From a checkpoint of a small transformer trained on Wikipedia.
Architecture: LayerNorm before each block, no biases in attention or MLP.
Each number is 50 + 15 x the weight over its row's rms, rounded and kept within 0 to 99. Layers, rows and columns count from 0. The size before them is the row's rms in percent of the matrix's.

# layer 7 MLP gate, 832x320, rms 0.0926, rows 447-483, columns 256-319
106:32 55 58 27 34 60 48 30 48 42 64 35 61 29 54 49 59 51 29 48 62 58 50 74 49 44 40 71 60 43 43 32 59 42 99 69 36 32 87 35 31 56 53 54 65 33 79 63 48 49 62 44 58 75 49 38 49 50 41 35 60 43 56 03
092:48 54 53 60 40 49 55 45 75 74 72 23 35 46 64 22 26 41 31 46 46 49 58 14 76 29 31 45 55 48 50 49 52 47 76 62 32 49 50 56 34 64 50 68 83 58 50 43 59 49 81 51 45 48 41 31 75 35 35 61 64 61 59 42
101:18 57 51 16 54 53 65 39 56 36 66 54 15 50 50 48 83 65 40 53 69 80 41 54 42 74 46 56 27 56 51 41 36 67 27 76 19 40 59 67 48 75 42 52 19 72 48 40 58 57 48 53 54 49 57 49 51 56 37 67 39 91 64 42
098:34 68 33 39 48 25 54 50 60 37 11 67 45 33 48 45 43 59 44 59 49 40 54 58 48 77 42 61 58 47 56 49 34 44 72 72 57 60 66 32 54 58 28 38 36 61 67 26 43 53 55 61 56 70 56 54 34 18 57 65 42 52 65 51
099:46 48 27 54 54 52 43 75 77 56 69 33 23 46 78 21 45 54 67 31 22 30 59 53 44 26 74 68 69 13 53 20 58 61 77 54 40 72 28 48 60 69 50 58 37 52 53 85 53 59 56 71 34 47 55 49 53 63 46 65 47 67 54 62
097:31 75 50 52 62 77 36 50 53 43 09 19 66 56 49 64 64 41 47 37 41 64 99 80 27 75 47 43 43 40 40 47 49 41 69 43 41 50 62 38 56 58 65 46 38 66 49 58 67 60 49 32 44 45 34 24 50 40 42 31 58 62 57 26
105:44 61 24 74 57 48 73 46 48 45 22 44 66 13 74 63 28 55 39 49 45 75 53 51 30 49 77 66 47 54 47 49 68 47 57 60 49 54 61 54 57 71 46 52 40 75 56 32 77 44 27 61 41 57 44 63 73 68 30 48 59 40 55 80
101:50 74 41 60 46 53 58 57 23 42 33 51 18 46 66 33 65 59 53 63 37 40 23 32 45 37 54 50 44 47 55 45 93 41 42 56 52 56 53 57 48 61 70 07 45 58 36 69 35 61 49 50 58 57 54 40 58 66 33 67 47 71 56 69
100:18 50 42 17 59 53 50 92 81 73 48 39 52 59 53 45 44 61 48 49 62 45 61 35 62 43 28 38 62 48 79 81 73 16 40 59 58 60 60 37 15 86 51 48 54 52 32 61 55 48 58 48 64 44 49 46 73 59 66 63 45 65 51 36
102:30 63 59 52 37 38 40 63 46 45 46 53 68 55 46 56 44 66 28 42 43 49 71 59 23 66 38 77 56 46 53 23 49 30 39 28 41 62 61 45 57 50 38 46 72 43 38 51 57 68 41 61 59 59 74 35 45 44 54 81 60 48 31 43
115:51 48 79 28 72 35 52 44 18 61 36 48 37 52 78 59 40 55 35 34 47 63 49 64 30 78 77 75 60 38 52 61 46 53 40 81 49 51 43 42 49 47 79 54 28 85 51 41 28 49 60 62 62 85 31 37 50 32 57 93 60 45 51 42
103:49 71 65 15 99 48 44 43 29 56 37 30 70 56 44 25 47 62 52 28 59 45 76 55 41 57 66 61 58 25 40 46 69 60 57 42 36 84 58 54 60 65 72 61 49 55 57 50 50 43 45 31 58 39 43 26 64 49 46 41 81 45 54 75
095:22 46 39 44 23 54 58 47 25 67 48 44 54 05 34 59 47 37 41 41 51 53 52 40 37 52 44 54 81 50 45 48 38 41 34 93 52 53 53 37 66 46 67 73 63 44 61 52 68 58 67 61 46 72 78 50 51 24 44 44 65 34 71 42
097:49 73 49 40 57 34 46 68 60 52 53 71 35 22 47 47 49 44 52 41 50 45 43 46 48 63 50 56 47 45 58 48 56 55 48 52 48 51 46 34 19 57 39 47 27 43 45 66 58 56 47 36 85 42 61 49 40 83 68 47 61 46 36 47
094:43 48 36 37 46 64 22 63 55 42 60 43 50 50 52 67 76 47 65 56 43 65 42 41 66 56 29 28 61 67 69 24 56 63 73 30 50 62 29 60 49 66 42 35 36 57 49 56 17 54 48 03 59 49 50 71 31 34 44 34 47 67 64 41
097:44 64 58 20 30 57 51 75 34 49 38 22 53 30 85 45 55 33 56 67 31 56 38 44 46 47 30 51 58 62 50 48 48 49 64 44 52 48 70 58 12 53 44 24 63 38 40 30 60 36 79 36 64 38 51 44 35 64 62 35 51 70 52 19
102:30 44 51 55 31 68 43 59 45 15 55 40 39 54 29 64 42 57 27 39 65 63 38 62 29 52 46 47 50 67 50 33 55 62 40 52 22 63 56 48 26 72 88 37 56 15 45 33 68 69 26 32 59 80 71 28 54 42 57 52 83 80 63 15
097:16 47 47 36 34 58 28 76 59 79 60 55 59 60 66 73 37 58 50 36 58 45 67 63 55 45 20 53 97 34 57 58 56 37 45 52 48 68 55 49 50 46 52 76 32 35 63 50 19 78 56 67 34 34 49 41 40 48 82 69 40 58 69 60
098:44 52 57 63 23 52 56 20 50 77 22 52 70 45 52 38 58 67 57 33 69 73 29 39 46 51 49 54 56 34 66 52 32 43 65 39 41 43 79 72 25 58 59 34 47 56 55 59 63 40 36 45 68 73 13 49 61 33 49 33 60 43 54 27
099:50 60 45 44 58 52 50 54 44 38 38 10 51 62 43 21 50 71 43 49 42 41 33 42 53 49 53 83 78 17 73 29 63 29 56 61 32 85 32 64 36 40 32 56 40 33 39 66 49 53 50 48 51 37 58 48 50 56 29 37 24 58 54 50
105:13 99 59 52 39 57 38 55 49 59 70 43 59 34 46 51 38 79 44 44 37 36 75 69 71 62 56 51 71 27 56 27 54 37 54 80 45 57 78 55 44 55 63 64 66 43 44 63 35 38 32 38 80 79 57 37 26 46 41 42 44 67 48 45
102:72 65 55 56 37 56 75 60 05 61 58 50 59 50 26 59 59 65 50 57 51 76 56 77 64 61 75 67 26 54 74 47 64 43 55 51 30 50 68 41 65 47 59 42 48 46 59 53 52 66 47 26 68 41 41 49 23 51 36 25 37 75 42 44
100:27 56 63 24 63 36 44 63 51 51 61 30 39 59 65 55 76 46 40 39 53 70 65 58 51 72 84 76 42 23 36 66 61 51 41 57 46 54 70 44 43 59 47 71 33 51 36 28 78 50 30 51 66 62 85 17 48 52 24 35 38 55 57 37
096:26 74 38 56 60 50 59 46 37 57 43 34 28 25 48 41 34 66 37 45 56 52 86 73 41 43 63 76 75 26 40 27 40 46 56 57 28 56 66 40 17 48 38 37 37 38 15 49 49 45 41 61 53 33 32 19 42 54 61 32 43 61 44 28
099:67 49 52 54 50 67 48 73 42 37 30 63 39 77 61 61 69 40 47 56 58 50 43 58 16 54 48 32 62 65 20 58 44 53 52 37 48 62 44 47 59 21 60 78 45 56 55 52 34 66 36 43 28 36 38 58 69 71 59 50 68 57 71 77
097:40 86 64 72 52 41 81 42 33 46 61 53 51 20 60 67 45 65 51 28 46 58 51 32 80 49 55 32 48 71 44 49 36 45 60 38 40 40 32 64 46 52 39 43 43 43 30 64 69 65 56 54 62 62 58 47 48 53 56 54 68 51 50 46
103:52 51 71 69 47 19 31 44 64 37 55 59 60 49 30 56 59 56 38 37 84 75 86 47 32 80 50 61 34 33 67 47 64 50 42 56 56 59 84 57 58 27 40 65 54 69 44 50 67 38 31 45 68 49 55 50 31 31 64 35 43 49 44 39
102:65 45 28 16 80 46 63 43 64 25 61 64 00 47 75 43 63 69 41 29 45 69 32 48 34 56 85 38 59 63 68 63 52 58 53 58 26 52 59 40 48 49 48 43 31 78 55 53 67 50 62 27 87 66 67 65 43 38 43 65 68 58 43 51
092:54 53 08 60 44 43 48 49 57 67 43 63 47 41 56 28 48 34 41 42 36 60 42 42 54 33 38 61 48 45 22 54 82 64 52 55 41 57 60 67 81 33 50 76 80 58 59 70 54 44 71 38 55 50 52 45 43 58 53 27 92 39 45 69
103:45 52 44 57 33 54 58 59 64 86 58 43 45 24 52 51 46 65 29 27 63 70 62 60 69 69 49 59 36 40 60 37 42 48 90 69 47 33 55 71 32 43 55 94 31 22 41 43 66 47 52 41 62 35 63 62 47 41 47 56 48 33 42 55
097:69 65 63 57 40 53 69 41 33 65 15 56 38 62 50 38 54 67 43 36 58 63 72 79 48 54 32 66 79 58 54 54 68 56 55 60 58 23 63 60 60 47 46 39 68 48 52 45 12 61 33 49 62 67 58 46 62 45 61 28 60 47 35 54
090:27 61 62 56 67 59 33 54 53 56 53 38 43 45 46 71 44 15 36 23 62 18 56 40 37 65 49 33 81 55 71 55 65 38 54 69 56 59 53 57 27 64 56 35 56 54 09 46 46 71 52 49 51 51 41 60 39 67 39 34 37 48 44 38
095:47 65 53 40 21 50 65 44 66 58 67 50 71 40 42 48 52 78 36 62 69 60 64 41 61 25 70 49 52 56 84 54 50 29 73 58 52 42 38 34 34 50 53 34 45 46 37 99 31 33 52 47 36 68 55 49 53 39 64 34 52 46 64 44
101:49 64 65 72 17 90 35 51 42 36 45 33 45 67 43 53 54 47 41 46 58 64 66 61 54 58 32 60 30 31 62 39 66 35 66 56 61 69 59 39 49 64 47 72 47 39 45 44 56 63 32 56 71 45 56 71 43 29 41 38 42 68 51 32
099:48 66 34 40 32 73 43 69 50 30 53 40 41 56 58 56 32 58 34 38 34 54 70 72 63 58 59 48 60 39 43 40 47 58 43 36 35 57 54 43 76 45 57 54 46 36 51 43 45 65 59 50 69 28 54 49 46 47 16 33 61 66 54 45
100:60 48 61 45 35 46 45 51 55 49 40 60 62 57 57 45 71 46 39 35 60 72 61 55 58 58 73 46 41 55 25 73 75 61 44 87 46 55 85 51 43 66 38 56 34 41 43 34 71 75 44 48 64 47 40 40 53 54 53 62 44 41 63 22
106:64 34 29 66 35 86 40 40 35 26 32 30 45 69 56 49 72 47 16 45 33 67 56 49 23 77 60 51 51 12 56 36 56 18 47 52 34 74 37 52 47 49 75 52 64 40 40 50 33 27 56 21 40 46 72 40 33 36 65 57 35 56 71 69
# layer 7 MLP up, 832x320, rms 0.0926, rows 447-482, columns 256-319
102:49 70 63 24 28 39 50 25 35 64 40 60 51 73 46 66 59 46 75 33 25 51 51 68 65 72 58 88 56 55 41 45 54 65 50 53 64 68 48 32 71 45 66 35 39 49 60 67 43 33 61 47 54 46 48 29 56 46 30 50 49 35 65 56
089:64 49 52 38 68 39 60 26 40 53 54 57 44 22 67 79 56 59 61 40 86 67 49 71 40 40 62 77 55 63 60 49 55 62 40 63 44 53 55 58 55 60 62 29 30 47 41 42 39 52 52 40 44 66 57 42 36 89 27 47 47 21 43 39
097:73 03 60 38 30 33 21 24 52 47 55 29 67 52 27 25 41 62 42 46 31 44 42 43 71 62 53 65 46 32 48 22 33 56 44 45 31 47 71 41 34 47 77 35 57 56 38 66 73 60 57 70 63 40 62 51 49 60 49 52 45 37 43 67
107:45 53 40 57 25 73 62 76 47 55 38 71 40 59 30 36 50 57 62 33 44 59 72 49 55 52 62 57 61 59 36 30 50 18 30 64 36 49 61 52 50 57 60 35 75 33 19 39 47 53 55 41 59 53 54 57 42 81 42 37 38 62 46 58
101:47 40 65 53 33 49 62 59 08 40 52 23 61 42 50 61 56 31 75 34 31 54 40 27 65 46 52 22 29 63 87 46 56 72 62 41 51 39 47 31 39 63 53 15 60 48 26 60 59 43 32 32 51 15 41 56 52 41 47 53 75 61 54 63
110:46 56 29 51 51 73 38 41 50 77 23 36 58 53 57 44 20 30 56 49 28 66 63 55 64 56 48 49 26 40 30 58 40 41 38 49 57 68 48 47 26 49 51 25 50 43 51 52 57 72 42 63 37 64 34 50 27 52 51 44 70 25 64 59
103:59 59 43 40 32 47 55 58 62 57 64 69 50 38 36 60 57 65 51 34 56 46 58 53 72 42 34 61 60 54 62 64 50 50 55 93 73 68 54 75 25 63 70 48 49 41 72 30 72 45 63 52 69 38 44 58 64 66 61 51 53 76 56 33
097:64 60 54 50 50 43 83 57 83 64 56 55 35 56 59 69 21 66 36 38 76 39 50 63 50 26 61 71 44 34 46 31 25 51 61 37 56 46 68 39 39 24 45 50 74 50 38 40 49 27 45 58 28 63 11 48 58 81 52 38 52 63 58 68
098:80 57 46 53 48 72 46 49 75 56 45 30 61 33 61 49 38 28 68 60 20 26 61 40 33 66 36 52 67 58 44 63 49 44 60 12 39 46 63 81 58 36 26 57 37 39 75 36 46 39 55 25 58 57 39 40 33 46 41 58 48 51 46 65
103:45 21 60 56 56 56 48 39 30 62 49 67 73 66 81 54 36 47 56 31 50 39 30 46 28 51 53 38 42 34 53 40 46 74 44 39 64 35 21 49 48 53 81 56 54 45 64 43 92 63 15 68 45 86 62 54 48 68 54 55 28 54 47 26
113:64 69 51 42 62 30 70 49 55 47 29 61 52 62 65 27 52 46 36 69 34 70 67 67 47 65 31 62 40 76 38 37 37 80 19 68 65 75 55 48 44 48 40 71 51 45 52 35 21 50 41 48 68 44 34 55 57 58 36 45 79 52 46 30
102:74 44 54 57 25 20 57 52 56 48 58 45 40 42 51 37 35 31 42 61 61 33 50 45 82 42 34 34 61 37 48 48 57 56 37 29 72 39 41 37 40 44 36 25 61 25 35 95 45 41 52 41 61 57 35 47 53 32 58 61 65 27 72 50
099:53 67 56 58 28 48 58 57 26 57 75 61 42 40 28 58 56 68 54 39 49 68 39 39 38 55 27 53 80 76 55 43 43 65 44 72 40 36 33 59 55 31 51 59 73 38 71 33 45 63 36 53 35 44 98 57 34 26 31 50 61 50 51 58
090:56 69 46 48 62 37 67 91 76 52 69 58 52 38 18 36 40 44 38 51 69 35 60 47 58 50 61 35 44 47 55 43 80 44 71 59 46 42 65 36 22 49 46 26 39 41 58 60 53 66 53 36 56 50 74 75 42 73 58 49 46 57 27 10
088:50 55 23 53 43 60 51 49 72 63 23 58 45 43 62 49 16 36 49 31 65 63 55 63 49 51 72 77 36 19 20 65 33 42 44 60 46 65 61 59 58 45 63 73 63 45 38 44 69 54 40 54 49 54 19 32 99 76 61 47 63 62 72 54
095:61 47 60 49 71 38 31 43 47 71 48 42 39 58 12 47 57 60 38 48 50 59 70 57 66 69 53 35 56 40 57 45 65 62 42 88 49 66 34 35 83 52 56 65 40 58 40 79 50 60 47 44 37 58 17 43 47 50 46 58 51 34 54 31
099:48 54 74 70 21 90 47 22 43 50 49 60 44 38 37 53 26 63 37 62 61 44 61 46 31 51 66 73 50 57 35 17 45 59 47 28 55 53 74 63 48 42 45 50 57 29 57 53 31 45 76 53 48 65 41 16 53 49 37 45 71 33 71 53
094:48 62 53 51 49 28 57 45 55 66 57 53 76 44 46 51 37 29 52 59 59 62 36 48 77 55 37 46 67 37 48 65 43 22 60 58 66 63 52 57 57 53 42 72 00 55 46 54 37 33 60 63 60 52 65 66 44 14 77 60 43 36 60 44
098:43 08 45 41 43 60 43 31 50 44 26 39 67 35 62 35 70 47 49 54 33 89 46 56 58 72 50 26 40 39 73 76 46 39 39 46 50 65 56 73 46 19 53 62 21 60 52 36 55 61 39 45 57 47 40 63 42 48 57 41 50 23 56 55
098:26 56 55 46 65 65 48 47 73 44 87 45 31 40 62 49 70 55 29 50 50 56 35 51 45 49 59 47 97 45 91 60 57 43 44 35 49 40 44 71 34 68 58 59 71 45 05 50 37 33 44 29 48 57 34 60 69 49 50 75 59 36 46 89
108:57 68 62 20 44 61 43 65 47 29 40 45 35 57 47 36 51 52 28 51 47 55 59 53 48 39 61 24 43 39 56 30 52 22 34 59 47 66 55 56 59 28 82 74 74 46 48 47 58 48 35 34 47 67 70 29 52 55 50 62 56 66 68 71
098:51 33 63 57 32 60 48 51 73 63 63 37 51 32 38 59 51 49 62 70 36 55 50 04 56 50 60 46 62 57 28 27 32 22 37 83 50 62 59 52 57 52 46 57 57 36 47 37 46 47 63 77 59 45 58 44 31 61 44 47 47 44 32 54
099:74 75 56 39 36 40 73 33 29 60 59 63 36 16 42 48 48 46 59 70 48 41 55 52 65 57 22 46 56 61 63 38 64 23 40 61 51 47 59 82 29 57 59 25 54 56 64 34 50 83 42 57 21 40 30 41 48 33 38 43 52 51 69 46
108:69 61 58 46 58 29 64 60 67 43 31 58 45 62 73 25 63 30 44 34 38 35 65 54 64 38 49 47 62 24 39 39 37 63 44 70 54 58 38 67 69 45 68 46 65 83 53 34 68 62 71 66 36 54 60 47 61 49 26 57 47 49 44 68
098:61 29 29 67 53 54 27 54 42 48 64 45 52 34 42 63 59 44 45 39 71 42 66 63 60 69 34 86 78 57 64 36 45 23 55 47 32 41 52 45 58 68 46 86 78 33 63 43 48 43 27 54 40 63 42 42 44 43 56 47 57 48 40 27
100:32 39 38 65 72 72 36 65 56 14 43 39 21 33 72 64 44 54 48 83 57 65 43 39 37 66 44 54 22 68 49 49 59 31 50 61 26 40 64 67 39 37 50 48 73 26 41 75 51 56 35 40 54 58 34 39 65 42 24 71 27 37 63 55
099:05 29 43 25 70 67 57 72 55 61 61 36 40 66 44 62 89 43 63 35 55 39 49 49 47 33 66 52 59 51 59 70 81 40 51 53 50 62 55 46 54 51 52 48 43 24 51 62 46 59 33 62 36 58 44 23 38 13 19 58 54 74 56 38
094:98 41 55 58 64 24 42 51 45 37 29 44 30 57 33 57 72 47 47 34 41 40 61 41 45 69 68 63 45 45 54 56 65 71 29 43 56 52 54 34 65 46 67 38 24 69 60 39 58 57 54 00 47 54 49 62 42 55 71 49 43 34 43 49
085:36 48 45 45 54 47 38 79 56 68 66 55 47 48 56 51 35 29 44 46 44 55 48 34 51 36 44 45 62 62 35 75 54 61 38 27 52 37 43 67 72 52 30 69 59 25 57 62 44 60 65 43 47 48 32 48 47 75 79 45 95 53 24 65
101:43 46 36 34 55 52 65 55 48 47 53 36 76 32 41 61 44 47 53 59 44 65 27 42 44 42 76 61 31 46 49 53 48 35 41 48 43 63 54 60 54 38 52 38 53 73 52 51 62 36 32 62 57 54 71 48 36 38 32 65 47 62 31 42
094:37 47 28 47 44 72 28 23 54 49 75 54 59 22 24 61 58 35 61 71 72 68 33 47 31 46 54 49 38 62 41 66 42 50 38 28 30 43 48 38 67 57 51 74 45 41 39 73 52 77 49 72 55 51 30 28 20 70 58 58 63 15 31 54
102:45 52 47 41 50 53 63 62 29 73 48 48 35 50 69 25 34 69 44 52 27 58 65 78 45 70 33 54 36 48 33 56 62 57 71 63 30 50 26 85 44 67 49 64 53 51 56 61 33 56 35 63 62 25 51 50 25 27 36 62 60 54 69 59
097:36 41 78 57 34 77 20 57 50 50 64 47 55 54 67 61 52 29 61 35 67 69 67 40 52 91 52 34 35 57 27 42 64 62 41 28 40 49 57 92 26 43 54 40 61 42 43 62 39 47 53 34 69 62 50 40 64 81 63 69 54 39 31 75
108:52 39 52 58 30 69 63 51 54 28 63 43 50 48 34 54 41 37 39 47 48 67 34 56 63 30 76 46 49 19 51 50 56 34 41 53 72 49 53 34 55 19 69 50 39 50 69 42 57 70 47 37 32 51 37 66 44 88 50 30 33 56 41 22
097:31 50 42 64 60 20 58 27 56 67 48 65 66 64 46 63 31 20 68 33 60 34 49 57 28 57 46 58 53 40 32 74 51 31 52 61 56 48 55 52 50 39 34 73 39 74 64 43 51 46 35 56 37 57 48 37 47 45 61 65 25 39 37 29
099:50 80 64 49 68 47 62 65 52 56 41 39 48 59 75 44 43 78 55 44 47 44 41 32 37 66 57 49 59 57 32 64 31 79 36 38 36 43 63 65 53 32 71 82 48 46 37 60 37 66 36 45 49 45 62 13 51 67 58 30 45 53 58 80
# layer 7 MLP down (transposed), 832x320, rms 0.0903, rows 447-482, columns 256-319
102:47 44 55 38 54 14 41 13 46 33 22 72 66 30 45 26 55 33 71 60 38 38 40 48 28 36 30 85 49 34 50 44 64 54 57 54 71 75 75 47 59 17 53 33 36 45 43 60 24 58 59 70 61 28 16 50 54 34 52 57 53 30 67 82
095:35 42 49 68 33 59 59 33 63 73 76 19 22 35 73 36 20 38 53 53 42 41 49 35 83 42 37 28 45 72 70 48 61 31 78 76 56 50 37 64 36 75 48 60 80 50 35 46 37 53 64 52 61 47 66 42 77 49 47 77 70 57 60 42
098:47 24 46 44 41 43 83 77 74 58 57 37 34 40 65 23 40 46 20 55 81 34 76 60 52 39 59 43 61 45 42 69 51 66 49 62 44 55 59 53 33 32 53 66 54 54 38 73 48 64 40 36 56 60 55 32 18 52 49 81 49 47 56 16
107:68 65 44 69 26 44 54 57 64 27 48 70 61 54 70 58 44 53 47 48 61 30 56 48 54 28 56 37 56 55 60 25 68 30 65 53 37 40 50 74 48 19 38 32 59 48 15 52 18 43 56 49 41 87 55 61 42 63 16 37 44 64 73 45
100:65 59 44 40 63 81 37 47 31 60 64 61 30 52 57 42 70 66 47 29 47 40 67 43 31 51 53 44 81 62 31 56 49 52 37 24 54 52 63 61 75 47 50 58 34 55 58 53 43 21 52 44 51 54 57 45 46 81 58 45 44 64 28 20
110:74 60 64 69 42 70 42 71 60 66 51 37 40 52 30 61 37 50 19 41 36 80 52 48 39 49 46 32 26 35 49 43 36 64 15 34 39 66 42 32 24 16 34 55 48 32 53 58 46 52 59 25 28 63 44 54 58 61 49 77 48 29 65 66
101:33 78 18 59 37 62 60 55 41 89 21 49 57 63 67 59 42 44 43 45 33 42 57 48 56 73 44 42 43 59 54 46 69 70 49 64 50 14 84 49 56 62 82 71 74 51 53 31 73 43 57 71 45 51 53 45 38 45 26 53 58 36 31 68
097:50 33 52 65 60 52 98 23 27 53 43 45 43 33 58 45 41 44 79 46 65 26 40 68 70 34 93 51 44 55 67 58 25 64 46 70 40 47 52 53 42 53 39 46 61 86 57 59 24 62 01 54 52 45 56 25 30 64 57 49 70 64 43 67
100:61 61 53 43 39 54 37 59 47 45 31 56 49 39 39 48 39 77 89 21 36 10 50 78 74 33 47 37 59 55 42 58 30 71 67 20 52 30 64 65 44 51 62 43 72 66 56 44 31 51 72 55 56 68 53 53 41 41 21 51 51 32 53 89
103:75 57 61 48 59 37 62 40 39 54 90 39 46 57 34 57 43 31 65 60 57 56 31 67 64 40 77 42 51 80 64 81 48 63 27 45 49 54 36 67 28 39 57 39 52 97 47 34 68 59 49 57 65 52 25 78 60 58 55 54 59 31 66 57
112:46 67 56 48 78 19 53 62 41 63 54 53 60 70 24 35 61 49 66 38 47 51 52 40 70 53 55 40 48 40 54 60 39 58 29 68 66 41 61 49 41 66 62 75 75 65 55 43 30 54 55 49 69 69 49 66 48 43 43 46 89 34 37 57
102:48 41 72 50 46 39 41 32 20 71 52 62 29 39 79 58 42 44 41 48 67 77 54 47 39 30 34 54 26 35 20 48 77 54 47 33 61 37 34 52 51 31 56 61 69 30 59 56 54 35 48 44 52 44 39 33 26 34 51 60 45 58 41 79
100:48 61 35 42 51 21 83 72 62 52 54 63 08 61 36 64 42 47 43 29 49 73 30 44 47 60 33 78 73 82 45 51 40 68 54 56 40 60 42 66 59 56 45 44 25 57 67 59 32 66 54 55 55 26 80 57 40 80 57 58 40 57 44 32
095:54 28 79 56 44 67 39 46 66 43 59 48 59 52 55 54 42 42 26 42 52 40 54 50 49 15 41 50 50 42 62 61 47 41 60 62 51 31 61 48 31 79 46 35 65 53 79 62 66 63 71 93 45 37 47 57 47 42 41 47 32 49 35 35
088:42 30 45 47 50 51 42 48 33 43 61 45 62 57 36 57 81 64 70 62 58 68 33 38 54 49 38 40 41 63 82 44 40 67 56 34 67 52 52 67 56 52 48 44 44 64 63 52 32 42 44 11 70 49 44 65 23 42 45 35 49 63 54 39
098:49 57 49 65 59 73 34 49 69 67 43 42 49 66 45 51 46 80 65 54 51 58 53 10 75 47 66 61 57 36 70 41 64 49 28 67 54 77 43 46 36 60 46 56 64 73 10 58 66 38 51 43 86 53 58 50 62 44 45 82 57 45 59 44
098:56 30 17 41 66 52 62 43 75 51 49 46 62 62 72 46 52 72 47 42 40 47 49 25 75 69 55 50 39 37 66 50 44 19 99 35 63 39 62 52 50 63 65 89 56 57 58 50 51 43 54 42 35 55 28 50 63 27 57 59 64 41 32 19
097:48 83 63 24 24 24 50 63 38 36 29 61 45 56 43 38 71 63 86 45 60 41 48 39 64 41 57 38 60 62 74 38 52 44 50 46 29 50 48 38 31 52 48 49 46 70 52 36 68 21 42 33 48 64 38 73 42 53 63 14 45 52 36 60
099:50 58 55 40 40 68 50 40 61 56 32 52 50 60 49 37 70 56 71 35 43 64 59 41 27 62 39 19 47 56 47 72 55 53 84 93 51 43 65 47 53 32 41 55 55 67 50 42 56 80 45 61 54 49 45 62 31 72 41 35 39 34 33 50
099:43 29 38 48 56 63 57 63 23 30 26 33 60 56 66 62 35 42 84 68 58 35 62 36 36 50 59 40 29 55 50 66 83 59 41 61 60 66 55 62 42 32 70 68 32 24 45 41 59 61 65 52 38 59 75 57 53 19 27 34 61 44 33 52
107:51 41 71 61 56 40 48 50 47 56 49 49 35 44 27 33 48 29 77 45 33 22 33 28 45 63 44 38 38 50 29 58 43 68 29 49 40 68 63 67 48 40 64 51 77 79 61 46 84 37 67 44 40 32 44 74 39 29 66 72 33 44 44 62
097:74 58 55 39 46 36 33 66 38 30 60 61 33 48 56 37 47 77 59 49 61 56 75 69 63 75 53 54 73 82 56 62 44 43 45 44 67 45 51 55 38 28 47 56 33 62 64 59 74 50 62 54 40 48 56 82 32 22 50 49 63 54 48 58
097:41 52 46 61 33 54 49 35 41 27 35 33 15 60 66 27 35 76 56 62 68 72 47 48 41 80 33 44 33 76 47 29 38 38 71 52 34 59 52 73 52 45 17 49 40 21 54 41 51 33 35 49 50 45 52 53 32 50 65 41 57 46 46 44
107:33 45 36 38 52 30 73 55 36 53 43 52 61 59 67 29 58 50 49 66 69 56 53 60 89 29 53 68 84 57 45 57 58 47 41 67 33 74 39 35 64 34 68 54 53 54 39 61 72 63 36 57 17 37 54 57 40 61 26 23 54 76 47 64
100:56 58 56 15 38 35 73 42 27 28 37 46 46 69 54 37 35 55 74 74 37 54 73 24 45 38 23 67 57 45 14 51 58 49 81 35 38 60 38 61 34 65 33 45 57 55 77 31 42 66 38 51 52 45 69 03 56 54 62 44 35 44 25 19
101:57 64 11 28 15 52 31 61 70 52 61 60 49 66 90 67 42 61 45 60 54 53 35 35 24 69 57 35 49 81 18 43 28 49 65 53 42 49 85 64 43 70 69 33 55 45 74 45 50 53 80 41 47 36 25 39 68 57 42 26 29 49 44 25
100:75 48 81 47 46 33 25 59 47 52 41 58 64 61 45 49 66 68 55 40 66 55 58 37 34 63 33 56 44 21 58 34 56 38 18 64 43 48 78 36 22 36 44 77 71 54 62 45 63 37 58 60 46 53 41 57 60 44 47 17 36 67 52 49
096:28 52 69 76 59 45 53 69 58 47 85 55 58 65 41 63 39 56 40 41 25 43 57 25 75 55 32 47 39 51 36 58 48 59 67 59 43 22 49 42 31 61 64 32 75 40 65 42 66 29 31 91 45 36 24 57 65 46 72 66 41 48 74 72
094:25 62 77 52 56 33 32 49 71 78 53 63 75 64 38 65 28 65 40 84 47 19 60 70 25 44 44 49 46 43 63 60 33 70 48 26 46 52 50 27 46 77 62 27 21 45 27 39 38 70 36 54 32 56 49 58 65 45 55 58 28 47 62 43
100:37 67 68 24 51 68 68 42 72 59 62 48 57 41 74 51 45 48 39 43 57 61 42 55 54 65 47 51 49 45 52 65 36 29 33 65 38 56 23 54 66 37 41 73 27 29 44 55 79 38 76 67 63 47 45 39 54 24 53 44 54 49 34 64
096:79 31 19 40 57 46 65 39 42 60 11 78 48 71 49 50 49 74 37 69 55 48 61 66 49 54 57 79 47 62 56 33 41 74 35 46 47 41 57 35 65 30 58 54 48 41 57 50 54 41 60 61 62 33 66 47 61 45 38 22 46 77 53 55
102:29 51 63 40 77 55 48 68 62 49 59 34 41 43 58 58 53 28 47 47 54 20 59 45 43 70 36 50 85 82 57 56 65 34 71 83 36 38 40 49 38 47 30 53 42 44 40 48 43 80 36 60 78 43 52 62 28 64 27 37 37 63 54 52
098:44 64 50 38 59 69 49 50 55 50 74 58 62 57 61 50 52 76 51 67 43 59 64 53 53 56 58 53 51 62 36 47 18 49 45 36 29 47 69 36 60 63 47 56 42 25 34 66 36 49 68 24 69 35 44 49 43 58 26 47 58 79 55 61
107:34 59 59 66 50 49 51 54 37 62 54 51 67 25 38 27 44 31 05 21 62 63 54 63 47 59 62 45 60 53 53 63 35 57 56 62 53 52 61 30 40 64 47 54 70 21 36 52 76 50 65 38 55 54 48 68 80 38 29 43 22 79 23 42
095:39 61 55 36 35 61 51 50 68 47 63 64 32 50 13 27 43 56 49 43 30 24 53 53 61 51 28 60 30 78 51 32 45 70 55 71 70 41 68 79 50 30 47 38 54 41 52 55 40 31 61 73 51 59 28 49 25 75 46 66 31 37 54 48
096:47 59 45 56 39 40 37 68 43 29 50 47 59 30 62 90 71 45 36 29 41 39 33 54 55 62 38 68 32 31 79 34 39 23 66 55 33 38 36 54 51 55 28 20 46 60 34 32 41 44 34 40 33 54 48 59 36 48 48 50 49 53 39 24